Part of a small language model's weights: width 256.
Each number is 500 + 40 x the weight over its row's rms, rounded and kept within 0 to 999. Layers, rows and columns count from 0. Numbers have three digits each. The size before them is the row's rms in percent of the matrix's.

# layer 4 attention output (transposed), 384x256, rms 0.0414, rows 25-54,89-118,152-182,216-246,280-310,344-374, columns 0-63
108:549588488438466464515461497467454504537508508571501520491468442586492419558522492434524486496483418473527487458497511546533466568527504527522481558468492535503455480447489504521529503472475523
104:431619501495481518511517491482520528418460590492457552497506493469539482478506440499494490493479523527526497489548466504461407555462454491531506550482539515499536504567553452407488533503446477
106:488544501578496477518512564522410513469551489557543485506512479506476512474501514486555503470485515468434586488496478511486490478423466517493578515479481447529578436508519483525474554470529536
113:465475481482556553472446515557518503515521522495537515542514445479464414509507444444492456384452484446464445525501488449463490486508472472493462503516563460481527495469445588452457543567484468
104:432472486508566550515435479493469510452512548518544518513452491524475416446467568535543470521490462474606439539550473557493533492466458502499481535522485481502576492469472505565541531472493570
103:514535524520520551471529541497423464424529546499568541557499520479531516515471495538520481487606480517510465485496555515443499552522502510471485469539430527555486529589514514465457556539510490
098:536489437508527510460453525423460563536475533516495433474510485489550454453503484559427460533524504550578579516495465446543543414555565437486518516491504518495507401513512522488485487480504571
111:460516516602551416409534466584578506459569481517437448536504586476420562458543511462567544484502466491561486558471499515528548502498580472472549560518541529525531467470494541528523531536490500
099:516504479401436485525527436540523479454546506531484508589448561541532467550521511492456499483494494443492506490492512587532362517467465470431519571562529468438558506605496559464473531472527502
102:540486532507530544522554518518495517445469533427441541557457486492491544541536498494615551476485485472487490522451443514456482513520417548486507496489480418536550503496499470501513557506490501
096:510428484520483539557442476477474483475487524463494587501591525501531459495501467448528572534505504560546516442478469515523437531514542493533526517458574502541603519492524496458551521524457487
095:466575505521536471529609484483489516548413434465546456487452489548448469520487571425538505501452525544559514510554484594538508553531492508570502494455501518586459543555455544525458512463515490
095:497502559472425546539497446466533486457467579591570477503468534476519524541511461514509533470455477552531477513504526551497513544465535489464526506432514449452503518491570482527483519533564521
114:564444452479484525467554524509503454604506552451541452443489502532559475516409517527556469517476482485479554462495478441504534555442491469496494501489496528510558568457534508428493476477475406
110:454487488496461522484490559477525496524515527534506500553468504525441531497476515624479570493468547564505444429468531486539540498490441503460488530556546470484482476616459618507487494516487537
103:449519464541451528530398451449513523469531513478451494501479438494472445488511437545516520513573542433453485491491475528478499520506423443526529459521510531543428504509434480477512481535440533
100:477491518479448468457450455480578424537479557478534572496519539546469528588463525469501519459538473493504454525550466565471494494537421510529479470502530447510490479508484512489548448468420517
111:510517518570494537524474511541561518589502526497442511529520592534482505528488550469463562540551467445510474464545488495511509514518539508493402493569552502414474535495437530471571542520486475
102:489489571535628483533464459484520466524476519499456512467483478526510460464540521503533615502480464541452569462475494504538480477473507508586489428533526510558465477517485474523494490499546521
099:478544486493542547515502499508534384576511550493533532499514495416497485482574555565461446485476480527530513446524487537492457443542504484549557445497463497455507420588501537458459484495495550
112:474503466464506535469482487513464458508472464521521450538475493520552535486459511466441496487554424541532516431507520551512504487565476478485507457515527533484504494453527493484464517467555449
107:517482491540485532522480468513466561458466472502444483531563558459453533501565616546417436544488456478436478460493418540493514488498500574567538486465567476487519538497419566519508472575493503
103:465514481469539490509392497450468463508493442493489559510425464525448548496457508500482479489575483546423442557554563519526459534520557460531541523451540498506523570475463591489442482553537472
098:456498512509438463529582458501508503488568487550513475537447532487482574506497466499466527498487592474436493470433502500480491510492451495408496433517510550469471474513526491464479501520524491
102:459511519561516509473448568485515531560514446468492432424495480507496565500522599462557511506529412508431520472445497508582519510500501447480510514530529448484539551447517502452581526528480479
116:421473530477522517490442534498509479505489536543474470469436452432558496530514452414482537517545445445479470446506511476482495498470508457483492512481440438497492525469517466494511528515445476
103:567504503528492515480533467525438512521481501452499454541456460564493535449393485493497509492538570485565479489511516535470517488523525545462515552475428488506551458450499538505491492481532432
111:461464606483517533557522509484596438446539528451489523434478502484468478453497531409463523455462497514468511541445517480503446553500522447580502517432536406486598481516496519507541499513509500
095:524406426493446530485450519544489466472551570516497485501518421531557522529519494473474475489512518508477510457493472463437554510559512480522471569489548441538468493509474463508503505526529417
113:558489470485496546520531451529496553543522497531495507458433556492552531495558518527498545537549529528475575485505473492447490541468514515485531560492567477544442522499505478493480480513450440
102:439573429549530448576563452498469500541465550451413485536513522501528480490513486485490466506474543445479591543522503528511501457541469480476529525536509478485493515503498465485469509529515474
093:494431526509441492485448489461498464466479452503419569536503525473501551497459553469461528517482536417467556495455502481525535543544532524440503476487486478566436496449533490453515434533555492
108:526527545531460531523412468494561446531585544483469526448460444512505468543436470514412462534527514427476512526463486523513581552478549564532584444499432509569496571518536562444528502473471510
107:492568458495550458561494525484525564432473509487446513463524474517510566506477521464435409506475478498472484543540500428517531464522541502508526514529528460449471469539551497454505491554542537
109:551476497537534527562536510448497492518543559507508519516520443464512552503522503517538466547493499468517460577486543526468478497446483460456563522454489472492477536580520468458569540449526476
102:521553581465519456492512441531491549516516513485494452461447528550542490451437523409452507519481545538512428468563549532472466507471467479510483535444461506492502461513529491443437526444432482
114:459544471501489499457498480460469594506573457480482515463480516525482465536416504392474514566452479437519507516432513588561465384510461489448537499489444464478435583484496457479518457463540498
106:491485514483452544516519534541474544496506507497519489443530459500567498522524433452508476470553581470433439503519529532453507539486422507506484486512446467451499494571598526521570488482395538
105:590495531544538520432477533477513458556548439517454507462411530485472463449469598570574508452516439531437490483544491531536521460507515497535578514543431558518463495511462505557443459448480533
107:529544500469512509528512426464512489566427509491516503506562500504505601527566496456488529408455436471498386501454453535500487575478517546505401490591487483531527521473454522585489530455486518
104:508526457494535570456515513451461503577438504489548453534462467546484546494400484480547370446488499468453458528486509502454566453473480525508587460506493447471516473525535550512473518526570588
105:546556612538498506446451555529590504483505483521511542467418507447522492488454525512540482442463491552514494507443493525467507536548496483505551489478557506453484500522498450453451596503473528
106:431489469528598494513484468507460540435537493537467508486534534467491506468558607505485474439550555539485557516585483493461494448554489489470512469524477482431559512399430516475510506443510533
104:496509515512448546515468494503511475481506497463455519510478540531531543477527464487457455517542493568421497498484474492574543498511521540534548561481431506481462520482539552536458515519490556
116:502514467531515477536463480430448459464555541489523483478471479410457528506426454514502505536560496499428548501473522424550506496501482541531484483512589509540541519529468516518555443454479483
101:534532528518552461443426478558541471483510526537529429549510510539545506492511555544531463524497466459472445528477597504402501459500531495477533504478436555485466473437459552475494523465436568
101:567490457518459568429465482505458453457521462512478513510399430469440499445545478488439475554452509496491454536482511488550515567473495494464477532526500496484506547509500483476506541578492388
103:508451522471493497487467502520499511486512469476545469530480500500516508530551546534487466485518582524481472570488490538499514515455519509533563448527383436477472540551482508532524488450426487
109:509473547482409517475502479431547396515577549595507511578477530484496450505511534548475457502459470520473554511507521525550490499527502522509474464543495511552483488507464499435469534468460526
102:526453510476537540489539488491509487470507539441566532496503444543525489443506455490498543522510495532486434519556461447541558501471526493460515480464412493469515539443546502515465477552502461
101:502509472491498445450473551530538474513475446448526473512446493439530551401457501462495531534471458505570475492469477431586533520541550497542536431555496512533551544504527517476473508527558551
106:480465551542564485539483446403490501482456501523537543503555463456581474543497453445543515511420496455487478416482552509509467433547553506492495573508511573446453496525481513435458533526473504
097:529469482501507477527515482498502521483520482511436486422509417489549447454500556433504641505482462483546485509431434555590517511535537543468492489540503500487520543518471470434505466567487518
108:452524481479514533517502471534469492522472528495475503456521481499549531470536517488610476543439487470500516504490493444467486545520402530473482486515504490495448581566461477513541484548464553
112:484468468520469494545431517495509518493478465468483510453531531504584485529496493534545545412410439452546523491556443501581510487510442448578445507415435441474507540493469522551504519470524445
111:474540570537458519549458526524508544492490534459473493485491428529416489564483511538399503506474482527461442483558487495526485518518535512489468493459518521509456476447570419555548496580502533
103:476545481412508471471507510497541418526445483460536594507437523533501522564532527508556456529500472540535468478566526451497542476530468487494495491622577432494507502499524565536484385490476531
112:539469520535466477407513504475475502478551409471532456451544479481543483549510478497455497564544545502543501441477496502508565439486534465512515458521519499501494503521431537459533542424574507
099:520407546440549507538451557507594490509482409441597509486538471579541494483535493510492550500526520526521486490400472510460448522535488502440532456595458517534476501531460451467466486492490452
106:483497466513515440463511511523493521458474478539457523488550497473455423466470526494539396553487479525522477480496595528500564538476542421488521453418521475479482509607461496512531484536518434
096:463479472484465546458463553594425498534436418519524536503468454486505484563481433444518537478391470490546557486503545396527533513510438482483538482458515446492524516546473512513529507462453404
095:552522532526531482386443474520541489507575455531496501570459551525530449483452587595486533487453474589408466487478522513485491521498525516489550505553493509454514503519470479487534433476517509
089:497476478573505417514519422484524566505472500560477496484540490457522487530488488410463461498500458477608534516489539546485490480483568537531425499524550560479470453472501399491418493496561495
097:558517425491531488504543425521504486475492556532534479519541488550499484484539458486474546438465505584513444466489542429480513523506502517406496492511502479500517498495518470569455532513452548
091:490520500430474478596491471443538439608557489496488502491504481514416499510466522512479524491556488455476535507494499501507429519496552504482449404565476569562558470433508560511454449473512454
095:523512533417425518508459459585501520490517443583506527482515428436496465419524506463474508456554467526468566463464544444495492533511495487523470510468511526530483442447496533462497455475476472
105:429548428510518487477473478507535491498535520535590428511498545469485469500504453552464558479459521526447516524521472541590482458461444551521536480509519528440525480484508433450483494528525549
096:524449447472457590494542454533521472515441541499493466617543484560488467514602501487551504460453515432506496456490513518465565544455439540545510518510564577487494470497507447482556508490535479
093:534488461619443485527486474385512496507423538429544524515517536499502528504429459515562488486540493494500479548480562478476460424491573470488561478457487464477451528490523517602510518459496596
093:522508485507472528459549434458477493556542474534563423505562498458496557483448519480527478520450484472518470463542417479475465507536498489520422543445486576466511518485527495551447530561549514
101:496490476471514484469454549519479484481544389473468443475454463494452440531488513507523506494517548493472579474525500521519490550476576440532513499463542526562446515502520519458536476469551508
097:541547562488447426459500490451549489485546489487442517420535502531458557521432438382469544605484514522512571533480451446581463484466531500516553463440526555489554523521493517512558466512528465
092:473469389440490526480486531444551467506512510558474458438555562552567552430477493508538517546523563455455497458536502448551422436480403481494490498533497469464506475525497493545492457475493494
105:549485481581462463530511530476488533494426416522482465521496488521514549517493461491517559447464406452412493565498390524489490507467474477500499490465495468471496607537522555515525505497431548
095:523528493521537487529501489444464507415545555522529557575481455461472471462530519478553497493520455538488518485516646542507494479528472462441458446474495546473488540557450418459573476502531504
093:484439538574517473439538514518517545548431470516533602539484460517561504459535506453495546533523495502512450501447479506445471476455536491450493498477512503452501459470467534456464466528431506
094:453450472525505472437438541503494539535528475536460490516536510466482503530561432492505540451509468541454458510535484513436550457473446567524422429471495496576477490435529494492495434491485484
100:507476585551541499554477532553484486514497463499461544508488474497585582533548482479491463526468497454505613551518512550477472471447537456475505439467585502432512476480494475461514494473515554
085:497530507486479457554539513465458499496485450493462535486492516567538488522508531435475482568511473503552493487499508593472533482454484537457513535507613581504476362454557428456507495451547570
099:415583536505490492474550509541513500521479605472470441457506461440538495496494607533469526498510475479508445582502472525480535460543532455466470591433588525498471534497434486562503516480529525
094:502489489516487414460558558492462484487498501552486458464500506481437442505445564521495497516531497517513455480484492497464511556471461498480486521524528526482455479512515494525454548476518471
096:449617571490465508417529384491479496526466538512529561469498478492468502461525491505458545603467512481496470539486505498514453435478575471464481513486498468500447477494528505538522480508494488
094:546537424526511472489495505475534517512505509471523494516491470577440484420454461523486586468537491509483497508479569488499559499452495456486471471510434491500489497490521473448504462537532455
102:579497506519507502502545568470460552483469451574502557563525541571541561522505520455486509462471555468526498461502604505450527451567460503542430485512532502458460483499503452550526467476499519
097:495520464505403534498509545524569474486489544532557518466510469566474503563573492501428464374449473546538504511442509490474489559529498553449448523532496490549526456496450548494466589526485467
095:520519539541541529535561493509503495488505542461494487542441567545489439476452507533531568534503554463521515611526467518471571573458488505484511525472469467517490440527524466537476498556473583
091:553477477457483510429450458485474476541493533503451564479479516443499523402469511536533447487478522513544432467462471477538549502508455585426522466478481515570587510526452499488505545506504463
106:444516532490506475544474566472470435554499462465475555502530525475521520451487530555545526445573520527449500523560526493499575533532430526512477483471510519494479528568432445485486498492480466
099:516489489464478494481420484515456487461360456479522509493476469517473530505537529502465490435495550525523488528550426489504409579511432510590508556537509460544447544458543505465430495545493518
088:548444495468416502541508532440471596492514502552456433534491541453504547476497504461511474446462545455544520527553561487458519494419465456517542458471562546454549514485579471489495521457532563
092:486489559458468525504428405476524526546461486495538469450546486533526438541515461507425528563465539475524500516531382469502456501470426591600508473462506446480503480458473554508484564547462544
088:428506463547554490506498577502487441503468548499504468483494593457579459479554505493492596456511453528553506508423544560504553459532421506445462511457521493508465540469523508469510507505564531
092:471418494499518484492511545495546516466484479477549503437481461470510603540541431538530523555558506475506516460442530469539553496398442513526475448446461483547522528539542500499544471475458433
090:524466469490516541528496467441481529546454565511493494443488467509497482466507440522547461462530442482513494452574539481459495483484489503518535493464506447530455528520519492558515516442424570
086:523466545492481455489566536486476481558408434456493525555445537494601493514468466529637535569465436515544481479474460453515481524532519513511499510538545504435424491501481455540505462490536520
085:487463569495467515503522475488454544548516538474494480506529472481510525488453449561570528489538506547489555397436471509503487503525460485509574504473538494518440529503465468510474438474473535
088:457491509465454460536469520477526471523444530503414533468501534577493429591473443448558534510507435484539544417532536451511556536517506586567498490431505527471487506481502520507457525533543529
088:489485527472510487548515544421561488502538489433524459424535448489450499494532478535551414566526507498524555468492498507544512498527571543535552497526598530540433473488534536541500485455535571
094:526465550477477522461458434535455470396493529493575538507474535508572591488580462522526534468547506503504506533538577513477411571459493535527544432469542447513504535562507470450453571463423481
097:514442458401530520525430485515449443511496485432449520429471406540575481474505536530419561491453525562492543511471488517509515488544477525528461518514477491491455459525532468460444473507549490
091:507546522485529513579511481571448573478509544504465538502474500453529455532503496458420463536566501472534569470460596474492482551473498538498494510458513460521550429537546447444516503541506545
089:499518531572481522489495480528509551499543480588547563438473528537518540434495475485457484546577480489448510578515571447444511508442435516558510547454480479417483506550447459476529493514457520
106:510470481586508390579558515472564493480504531514486494513518480456513457552515550619441532563511539508480492486478513544469481465541488539464434477527467478532468498471519474481391558513471494
094:559465550580493493554443508608498505439455432467490500560555471433438497585503491542487508446462504460460465569532531493515462472454564524431522513536451458515510512463502470456522480539455447
090:553463484474554544471450496444540425496515532444529491513520480477540487427542507433457476508438529455590538537513506513566497475510532541488498460571598374581487487518461464565519536516480508
093:481468463546447499499501453578534532500524391579497558469481539480463558560436521471546531476464579527581486466449500547461512475504480499498468472438463477575463538477590502486495500447439504
098:471494447478534459555477485553436479512518515472430533485457560544497468507525527504533500433466501469462527497526487540509447489481541514527476474498501544531462493467547480547544399488560482
094:489474511472533529499523538449517503484456578480483494531454495517489515448560542508421479550483517462541465509519466513495547500391564468522504498550590514423510482496499476549541505477502562
087:441563543491427531555518514507533534513498425503502465486528491523443461487456489459561531571499513554473396470407410530514524547518461511500496519483554496546444520482444514553457579514537496
087:474480528518519458524482456430505558433476513489558469432492430473445525521468481560550462501461448472516562495582528481483539558481476442527512552461516455489494526490571483531548474500476491
090:515529495552534452487535489522519553512443478397535485516499473502452555581465508442470501434446494491485447462495504561420467513431496562510493494533475493591577558488576558450486499495490441
092:501504494503505489482483525491515464467564510576441486525573547502500479562431462485415470440449577466505512450467559516508466471463453494516544520578556445479438539469482538535501559495464505
083:501459430524460501453556526465448515532469519560477499498549564439550465536488510524585404518502512570448522513510459498500503427484449536512438497497508478483482529447541438489518495492534525
089:449484475552548494454472532454559502485473466541536526504421542463558464574500557517542521499534507525475554451477479518517483559525496546503459518474475501534521531559503433487462489444423422
088:485483409447495587497529499461542528535495536512518469493515439507451533511576491504510393504504526526455558502533489463442520483462519478521486444484509490511448419569514458514531579393518445
092:531442478456533490549502545532533495498466502446446541530556482480475541494524547483527514508495557492511479570545500560500496465508563498618516466460519434501446473537465563554493454470572466
092:490466479436483416478558514479516561524476437473524489569490484521400476482573487484434465531540521560495444493473564560428488488497540466457515515495476504499393531486469477477475535444481575
083:439503461441491507539528450566433460529527408479613470491487448521512424464483422513513460544502539540542501548532545497516513564585479493463524577532567488512503468515521537495470465534487486
082:441495488467485493526556530468477586493473527493476455470508470531486559504470451471448477574467547498472522568475423516438421490456577520492550505520521482577486557496509486504522495518416512
089:454512510489578503481547454485523523522552485537399466539519493525540470536506615507562538458556472451482480607490578482466573556558503559526575565508463466521496544510493534471527494418522462
091:537524499529517514484441459498516406503414516562536543516460447489468459473528504454471452488491425555474503503547555536493528520525556480538488443443461505496571540551522569510537512448480523
090:523439478519566404443506528529457417440486508497514508499470564521473514475511482551498482487507533488479496474461476498526426417527471477474443413509459537474493479555451541457515535555571549
104:500553545466490518568551515421447534475475480496425547496492483531440504555511452539524503508549506439519527484497465491462522412517493509566544506485478495525492455531546528497583497496542460
093:490434508535490508513548428463608533519497460507509549530494463472489530497507470593466534449474487487528503480545536452483494430475538546484504535506538566445499552530465504489519571505493518
102:493559559487466447542537512486479496495459496474528549503509499589534477452525520572501489584460514511443527424495488519610498530448500510502528508477526553497506533528496559483507492464640467
096:444472460508535458465446537442507562458548532523492503555566542462373585480475492492521458578463498480495517530458453523539438543512471491441483518452483510494495367489498526506547575501475506
096:520523529482470573422482529434537557478516472488543526502484474520480466445578461423495532588389481530487509472494463471479454502538491555535534517531478556576495478494469485574518517519539537
102:501517493541545481422469437503510559504524533558516428499520524555458542462585539555471525487477566513497502484411488474437526435511475437513489540547475521510541448478515524526507499484489485
102:458436485499470510458511452467531476511462460532496563451478526498555557482529540501524543470392485449473485513496527491448465463476520473503465474518445493555470540495510448509512540522477465
092:526482541539525459509481535511548473575487501546497536427504427477462484480444509548477476548496406530478445551427530496491472497502478477576559508531450536479477527487495528564524553514448504
098:476571577505521469468566417477516491528448512455497477509538446412518447553484547558463474546499462487548468476530519437488504424509478452459495474527541491517468541498421437498484453428511511
103:503476483559516496540530509510534484425403516498586536469516515516412489513538506463440559498543491505476537505442532554496530503440560497441499505451465544517461513475506524470503490486523486
099:430441528501461510530498520507484524471452546504556460511503480479473460515531476475512496510506497525482455554459494503524541441510510466496472452407468576515529530528411515493515497508452413
098:525454476483532583493473521449501512550534531488508493443506571498488570476512490472514510472531485462535478565502504473538554510500506524521434526498487526532493401527484454581505422506419516
104:489489459475520470479532497447492536517468516462435499505555531522475486508548555495510480557605518519476515505464490452429451576502497505515544502504542535506507424501496499478499546549505565
103:472533440496545505485585532602463430508541510506453526493552562430522491530474426568556501558549524547460510458497552411485462469496440559519529498511479497548571480473545525519570433531526479
098:458520551496515537432495519409477533526421502526490498449469556530519487541555487483492461479500521424449478485451419519449536499460537514516524494498471505544493406397493497601402479533488450
102:488570500448458542530546444534488560495507523517482495509522495492501464467502510485470491453548465467497551410389470455533525504479521580491498496484499410449501546427499444487472585452459505
100:430514455430497531486584475529420477436479498478555504459511518495497483501418434491566513543564484451464465500473468544460472468555512446472515542437514510487464496534423516447377515512582523
098:513463542488544532496441411510438498485485541536535474511488457555508523489446497561523475458524468452530581525488546474445401442508544530453457491523451454447513453452493440545505529533553467
110:534496464434535526472486565505518430562566498591485555553514518475467476535452492534473538465448515479486526490502516466441518487524531455466479455565613491570521519459471439524487575536464494
104:584502495465511489578437474549457498446502429527500502516519522466450575531570504487437498562519501454484453556477549546467519532473488531496543456539491519498460519444528520473508474472486458
107:515465459498476481485501466533551532511473468493499474509478501490503638469487469454497541496479440481451424489434525521496524453466467522500471500458495522497484529508423539481484495502468494
105:507476511542471494524515553585491538490518463496520516464519482475420463482506497454441558558521537443520564564463543521516457523547509559520458493480499503495455446545498488571444506526501463
096:553468509474488531587426509543473534487541469466539556516515544478501494486464518508467498487465511458522504534458449478561528444460454526503531483535457492515482549467567571493529501464523561
104:502508529444528458527478513483497510520496503495503483522485523434494476547485483599489447456510463507579489487494461466461491561459426442474542528513445509540510531536545566560527529501486539
100:559512514507553484560506480485474527516518470497570493510508544519530438487460519466466520478503463487516531532466469482506524510441553490529478507527531500444535507461544407509508502499545499
097:495493507501594476559434570527490499406469521549492545554473470519535491535456486515487502577514519496509549500492486518524503535430506557488538460523399552506462533515419562562461473558491461
098:554471511516514461480461449510446540447482474490514498520485501505483585480505461530526487447510441405462473508530513566538488505526571448540507481524529529474441515503493495496432536467456511
101:462486467554484490542443431573491541527512495422559531509549500486521529523530443503483514457490480577470439562561527479546493492481483415514522492531542471409480480509546475476506445500519549
102:510499477517469589505558477461523557553577471570535494493491520500419431473512450513512502480463522535473516459519492516497462513464480571478499479440521576497493528589471416504491475481478536
101:519507536503499520532532535545478544516491515459442498525480497490556483527503468504507489516489499520493523443414439514527522553497512511527508504478465573460514562451435434510527507511504483
095:471520452543521463451529502492529480480555518498500532462523481570488539531506480576519516460455475517519475518497564538505430451578517468519585444484494575536451549525491501519478453415402509
099:552544492471527415503579524485585551517532483497497461510572479517518499553540531466433416471522472559459484552492459457485558552477493473441501440506530556479515538420501555521481484517504579
103:487467482461469502554519502422441527512489471537480515497494542506438422503488504489537444554456476558493517574457503501449465619481490434531549543500569477544519458419431451466469547508542454
107:519445459391495542484490455532516484540516481491513482560457472522514546526500501408550506507535482507464448578501486507556454483452531453540537490515452495484436475577515543462554435451417469
096:524503521430465480502494488491422520480495451502489466528431583416506510455613550468558539478562532427484495537517523463510480434523473441522395524489442485494493499554569469504576474454602436
093:542509530567503478443514547500468500438454529461493494517509473475539432481507527416522530508573474487442462459429523553454515437484520517521444552424498508444405554517509453467468538469483536
096:476571505532500456518567540517510554454483478452477506522428444437484497526459483490438517502530592463484483541519406503438510478583514501477597518511527506523457506429541440488457475603529533
101:496455424553527531521455505500473490486558565498459489481526451436500483511489491496467533452578496495498466523465444454497527567495430446488467513510490434512530498473510484537499496490500490
104:486501512535481529522457536462534483509489474392471480427547536510464504459489460494532503498529451557467519442459419427552567470493557485478470465462451399476511484526571577484450446617523514
105:539518577525535490503474559556465606530511468569565557501459553552405446447532522524498480512428481470541463492514565486482458470476535537480536524527531516501490509536496494487506483501545492
095:478500461476474477483454468528455523539547463525558505549492510468520526468548506568491486462522573489516461477499469578477549528482526502481494436536558503471497520501468481462523443550528481
095:502499436485486456506596596519446493550473457477465508471465473454521525484484562493547532558448491519513564401502515469466484537543455471507573458506541546534484500475516536516460464456526519
103:483511485412443493541501414510376472542517496507480488477464494489546435457603513516585554514455477523464510520529480469493485509486494523534428471443468437482404542549499491494543439471604427
100:460517432505473542495539515464501532422500491487502522488508452535496488499486479521430459425471468444582519496521541484528540520502555533441516412471545538481504545504491503484574448523535535
104:510493502524453514494517474451542546534545524445511584503474534523482422501511474460422543531537560464498458457448475491520509463513512547463474540458504531495458466462481504440414492508522426
095:569523508494465499475423534464646485494521476448523477477508479471510499484512468553538529546567485494517510462511539497545469520511505489503553546467576568513520474505524533440574543445474486
091:541551556508450512429542521499483481489472458515492506489513528490464524486491493465525492500542516486584543576516486448439534477462494438500563537483512503519515526530511431499483519511456533
100:484542447504500513559494532498472448492532451517527546520484468481474460542477557524511544503558543506499482572469464482542426571506483527487506539454492563521542428483396453413515526461515432
104:546483460489506411473523494409521501491489558435503418501549599430529421511482548514472534542511582517485476478529554459544529474518496538502461538496418557465513566499427489436490499434524513
094:523473498556476450380450528541455461537468510480519544454462497511560505463595517438506526454568467468445472548553498475484509513517478528475506574453489597452567492534416506470465515551530506
099:545456525524463508546517504504446504540474476603521508509412522484550526569441454511590523464538516471485449413458492534516454486498517466482507524410469562469520449482416491366493448445498498
102:545516577436524458479534535521552545603505450479424487493472506493506433518526565469493548554416486535455599514500453478460466531493510557497520552474536519452511529510475501426537480544463584
093:499518486495525564529465525490571495470540534493542470514542492554479466521502526478431464476532529456526446458522594524471482489481537417446544509461502544569543480497467430461573527423470485
095:492480539470454562405460459462537482531508483447471501459443561445478517523517549535423521535443473476546570560549481485496565531472513497507509448582465451511484489459460450508556547534485436
105:503513484549497515536447483556494472455592440440502509511525491521533468530511495464503500489481469603542528521474472470486579539560455515484504454495473547522559471515559534456410422499517538
103:536491544548507566510461508468528510556463483488488420490485388467510509456499434527516532569491363601470521498564491443489530418525469548491544527458488592430487499538542406462490517552504523
107:478513464496493484549535478520489486464522530489525566434560459433380518546486558562500474502506512521491532448543422495420505482565543544490548515564594527455468462410516466490496511515498499
098:537439556511508553501510566468568548518511534563466524457496471512527493523524518501517462537498437463546574468448451550460513498433508547482536488462536549447509498494480454491403480536476450
104:519480496555498579534522421436529491522561537560511436505492480518477412520513490558508449518496514529535420548406503485511533470537501478473466500464487502519536491448517486510494515449553500
100:544444482569504448493482439584557484528519538467430539485541474448539524432536524477523431507454547392527476530492418548535515443524565510503447507517501462486518504487492467575535506472445523
115:442579493519488576452569433509459574490492474452485600489565491515477473487440562575491495526539534416492474597468464543547436434470519523462500489495534455471415470459485476469488496555459522
101:405544511533487544552476501480519513467526523512534442481495535507568548538489571437479516502489513446448543507541500481483487554488505516536529488487504527518476467431434452555601496407472502
# layer 4 attention value, 64x256, rms 0.0334, rows 25-54, columns 0-63
098:531546547446481565539464405488528477506481508475512497463456531478505454436574546547451478418520553485495537530504519456499528531497502520471488508516468528475539514511512511414453605535464428
100:545480493526473517518580564530493475523543435478553457508461554510521470503461452534484560506491463462463463540524460484518562514485454497485466596490471561522536477431485475428510504532427510
097:493433469515483522528488490499473520504511444504470524427563528526418528466495481432579466530498495494395500451540511564477469441531470434555520494464515492568462485561448412487496529492485494
102:529456457493537489481562513515483502462425508540596489546470531527519502585562557531560527563475522453577443546501514545514547483433515431537555520532511520495491483539493515483533523465517512
103:475477438487446537483536516507495528441505458548528510448512556450501532556470454421446511429479548471516518443539566497549509477497498635516488429535511447414547486478490456476494441442449496
100:481539459559479486494435392573500473523489531505435574530506518521499512503469446481453442530514439507540473522487463572500475558473535496434416517458515498513488460468480501460495476517457455
100:442480467475438392521520460455538602466538493492420438450491456489501471588443508505479525543515429522422443564503527529517582490491496527398421491518501437507539507460469571503480482527507568
107:527541453456505477452546490505496484451458489506527454498509538468464498454517544494522489525490470536461516480470439491535500512463499466599493499514454524501462600523480472475501551549481456
097:523460484472489515580488492467510468545539588466477547472548478487528428476532474494540521466519510498509498545411470461455497494481411528541472525501496464510501539453456514553466527528507527
090:496488515485477489500534420464522492518477493554530486522486495494478570515491559520489505485506522546514498504484459491447483415562550526507505534494523359534522521479563454542533426517610482
101:450532501513487530419497511528441466518462428575509526491540452531513563527522479529510559470579525544519447575464525431462496416520453507486514554496443532566493445475532468545499558462439522
096:521492527462566432462549488488525505464551504481566512501577501521503499460540484469452390498503513491548472419485459515511506466539461485483546543477541579543496505443534449511442491510478552
099:502414570503473601576482441480505512541539510482514486532463480536411488549507557556485539549526487487493549501488480465531500513555456452494482455571446526449501526521468521521515548521509489
100:467472382506428460557490517531440507485486484467469536429523439495514506501545492508505552489455481520552457551564529433495422526451484467503534532516570461525513537507465588499483457482550471
100:543502529475536522458513492482500460505543563465519521471455468501438472545503456459504436450485498499484531521532537519491505521531443523576499523464444483523492515411482490551488577534540507
096:491474487544511514572504509486525483566464458464515516458502475542482478522479492492545539549503523545536536564451547494557463530537504528464594444535513483502485476453477439491554501568487452
093:465488429537545466511546500581426536443543541555486491508504515503519471554520514538476474476474521465509510507446535513521502446499547586501492528554523517508513475528570475589499401549532491
110:565527553457545522498513472511495518515534504484503564434576491452463454419484472486528489484471473535495511539461515549593464553518496566521491492546408523485559519578471541401488528496499489
105:465502400481473500460487501423575484441556487494528549545486447538519392428489436460499532535489494527491529556525441454522498499542516542506448499508482476507469447490547500569520418472404545
098:503583498508478543556520472527533534483538498483471546509508480569525508453508513472536439440541439472487524598483446530485530504575519489565473438528474449542457483500470462491535537483517491
101:495493457501597534545547549502543497526508524486537560465485518489456462482411466528556527483426462487574531478460464543480508486436438525482507544524452528476484469530516568438537576560551502
098:425471537510462456503535489498495535499520541531481515538493552460523559498515447513465446521555541514476512559469484456545533458467513522477540463486559437500470527528508510547484505428545521
093:507521439588478508469535544542489464495499496445499479427502566560468476466477465549516430504528447463504492493514500512619491444445500456446458461476526490510516509468449446471466485483435488
095:508543531497492494469519513508426545494564465498468499493486460499468524531445514499503583497509514536521433544425495581572451601478526434460494488536471524486501493468511483470481464446510451
097:486431526504535524390507540564517508494492531484445553558496526455422485436494423501481472499505502527515557455495530452533443506471477561488552464492545466521515491539447555489554470390459515
104:543536457490417456493515440535549457469470471532548573543434525464455492513483497485565536479433541494491538539475544512509439472543484450535526482547539511435438464467576529510494454455485549
097:500435474514417519492431476528528546465497488529507489446546499478484444501486508486423474516486562454462498410485503544442519531464510529568527500525508509500497542456543483504488547479521529
104:480527498484456499525502515485476538475506621499488551564472476515498555477561480484508462511512514534526545510524577519520539522457477462482499515463561543525474524496542532487567476475446590
102:439476581513498532484553536446555516499446467543504490573515480504503577568484470447467470528567494439459435503521514465513473520437447547565496469525515478460518545525460545567516503517444462
101:501545552490487491487526482486546457501543487518536480535450340467456531503529504432566537442450500508486551537531517495501506522427482496420485589488536528509516469550507431478502483436498530